Weights of a small transformer language model.
Size: 2 heads of 128 (1 for keys and values), vocabulary 4096.
Architecture: biases, untied embeddings.
Training: a variant of SOAP for these matrices, 2170 steps.
Each number is 128 + 32 x the weight over its row's rms, rounded and kept within 0 to 255. Layers, rows and columns count from 0. Numbers have three digits each. The size before them is the row's rms in percent of the matrix's.

# layer 4 attention output, 256x256, rms 0.158, rows 0-42, columns 192-255
100:125189130129130108103119086125058105106120162099147112142141087134101189159191118178128157160148172132072117091119142189085087144180137157120127136075081197118138120085148108115095157057084104
100:119117127137130109160129154142162144133153102037094160115166133064141125116186185218148153125104168140073140123178117121141100090172135112100116155094147132185132132153167130120149143134143104
106:133139125098135167100149115180147187098148095105116148181131134167116161189176147159164150150120090131098141170100113149180139106120087168082125213135130143055110182130105135169067157097192082
096:174155181125122104170095197139107101101150082155168122121095149092141110122128103100135136129148140092216114173149119167065167174098161112114085173095124148130142174111108141097136155071159159
103:128158157076115161089115091170132119104168100134136091159082091141113135128139090117153104113102124104142057099171127167080108080156105134195106084117098100095171144129120142138127102107132122
099:179132121100133083169101145118154170125108081136074102105119142113113071134160101076174128145155148116168144146139135115091123207159111141099094162142124110120073177161158105121133085127104125
099:182126138116145123122112139139131128156089137107125110142127124111110098101120128210145174139092160182115147129135164138074162124029123042142178101105110117166141119126091077153144118136102141
097:194127162174125183176120167108166077120143133203079111114137185067095097091134178100114132135170129168113105128125165132168136117132151081137177136161135097097089110190159107142110141112148177
102:049076125091125113120134166150179123145115133161115166094098075141096125132070128121108208095172132142153169156159089166143129132133138099074128138205161087171164091121097147184165141151136140
103:094151086137150148097138129115131118197093147116091125149127149151118133099082157159095123139127158144111111170106121164142154141108148080141128195158111072189154060131125126122131134092091101
099:162137107139144167076146133144177164130124111158096085081156106087126104165099121203111152123173129124141118156118130104070153129097097086114134152134107090107093106179134111146159188122132140
106:156102116089129113101084185180134136148142195143133134123074142084161153147138157103164112167159152120129116121183139092105109095111143135070134048142113120127107096166068118104074115086111113
100:134135099126125064170110141176159068139138093067152109111093166141097151127115092126114136130095097093110127091128179154223099121147061176121178100128168097118102132111120110158121160179150113
095:160152130132119176116143123113183137145087138180111097151067140242096124169095185141124122135081163115114120134118139137127130110141155142141147229095138141185164140111117139119086162150097178
098:070089119174166148148094195071127141168163137090090168162192098143146172171136150119134145100158139102122122094128123125067124152059127131051114204194150163113176132102138142176119147130098147
094:133135092125123096097091153131180125070134092159162146135067133132131141126113156054064108112145108118163188104155099093095090119139073153125120179081117136157103118135185118108166135121162098
106:090062157097116136109159109155124116102164092159162104115161099141143142082100139163157146156169117125179132114100139164188091132136157081107159114127116135134144122146117197093105086126166115
115:080143076069156124150154202140116138154145207134128134106124104107107128122166116120123136132144094159134056152130070145155096170098089119115142170114102144119135096110109090115161160132121167
101:113067152147141156082178107081131112159142118138165094134188097135101118144161137158157123179140102081192138162106155111140104094160153112077084125094138087142121105128147121119140061164120128
102:166140116129041115119149059115164143094072145128144149114106131170123094137116114135101102060126166114152109174171107158126115145107152133135117103170121110110130118106111171098107058168139136
115:151154128059076094119164160121166140122118151129136148108139170153126150151151109175123149143161117141154139124148129122085137145095121087126141110120172087139189159131066085146179067137181154
095:131071117095129067106129164139138085129173145172089131138153119143073078137116157156148127094091115134159162118102136139113130148171144107091109174115131166108112106137149146176064132137111154
091:089126127148129122106094079122115153104050163112130185062125134152187125202087129155106159133051100168097096150121173130133134106141140118129138080135145167146159145147181064127147173130131113
108:094155159165107139118153131119145133138128105123107191131086148120179081132150109114087229137139163113168141084141062156140145095112149090156110145146114055163145163139171085142140121095133058
094:119098201134111119129114111118088151198114126140157134093148186105153121169140119116135099155071153109155204143190066103082211115067117154137147115128156159115109128126130164093087163127103167
096:143123109166124143127095105073089131103189067196182106083126151097115133159160168147121093110114164113080150169101113109153162097081113136084140175136176080070155140094168092151084171169129135
096:092109138176090119178150119149169207062124192163124039121161098099143127092093139154142172171094110138109135115128103113133170142113154096124081082157051129122135138141141167113175113108162182
103:144164126143139083125131130079121069133120112096143169149130164107134138099096176162145169172097130142127125174149132079119118137170172141173175161158117108131114205140160122175126108106150164
095:094132157097149197174106137171151110109146124099107160140137113111129141131165123074162096093043120150173084167141153144132130131153105174119160174083152084108152164112176110104142113121108086
098:087067127153081157150133084139114107076165134142165141126104116073137105081167080079149153125106071113137092090083131097130138242150147088088114095075139127128115150083108148123117070150101135
096:165116135071104118109129161160167113148150135130160125157118112144123084114143125119113140089155151075131081085157136108086141153183155082147154135200092137119125145182103079093133107157093134
094:084111105116077134206083118165139131101095156099128138130114104107144150085119173109121130080118102130107106156105103183131113064141076136087131125159099107113156101157134135103081084063164097
099:097156128093161135148109117143119119103092122100105115158178122137194159108137169095130134140157102100095113112083126101109108105116150166078124112155102132071144153131114084138128163168132107
106:144064116124097128140167138120107130126087089120132147157083128097187120118149134061076085085156127155132132108160141119170189102109160177105187156117131171126170154120095097148103147130148052
098:144132143127193155187143103084116154125129137119122131156134068138128132124129134126114160099146114126108056137086140174157114141172095166141138141126134118123093088136087157115143130073139093
097:203128128149087153118085106105051162119149167133120177094129153086154170179135117144149113142140103141107101098169163100117118157146092145140125133104146133091119143127067103159109122126139124
088:132050157165146128149173149108111149188133129117193114130140118159134168184108143090117156125129144134106213126160155115144145125093151117088133121150134147108100085125189064137114125174075204
098:128102140112105149119106150120138131105186107092108156159178112104109068103083166158119081191121122090135107190107100100139155183099099106146146151104159074099145137104156155167085153098164139
107:135096154143141092203163100148161156125206152098163181123116111107174106126168137153102161126149174155095131095101074191129072139078127171105172136093170170135141151124144159160056156134193090
098:128125158145134141176201099129078140173139171103159111130110137092177120127106166123075106103074114129095116147113125118072168117112101114089148046160103106098128095089147092145144160165123088
095:154189133120118112178130120060121197096109143086089154091142125107122121106117132053127172082077137082103174094144158153158086145103177142077091168172179140116071107126192111134137095174120146
107:125131113163149118101095131188130191143128132149148118191177185132088128085151153093123216143081132119126105139116106096108122088150098118132083185114121098116106115155188128113159148057148095
109:179198106139117086152153143147160135147127109081077121131106086144165141110152168090145077089137095148175109101177134115128130123172124129157128152195090079171136141097112121131111143122169166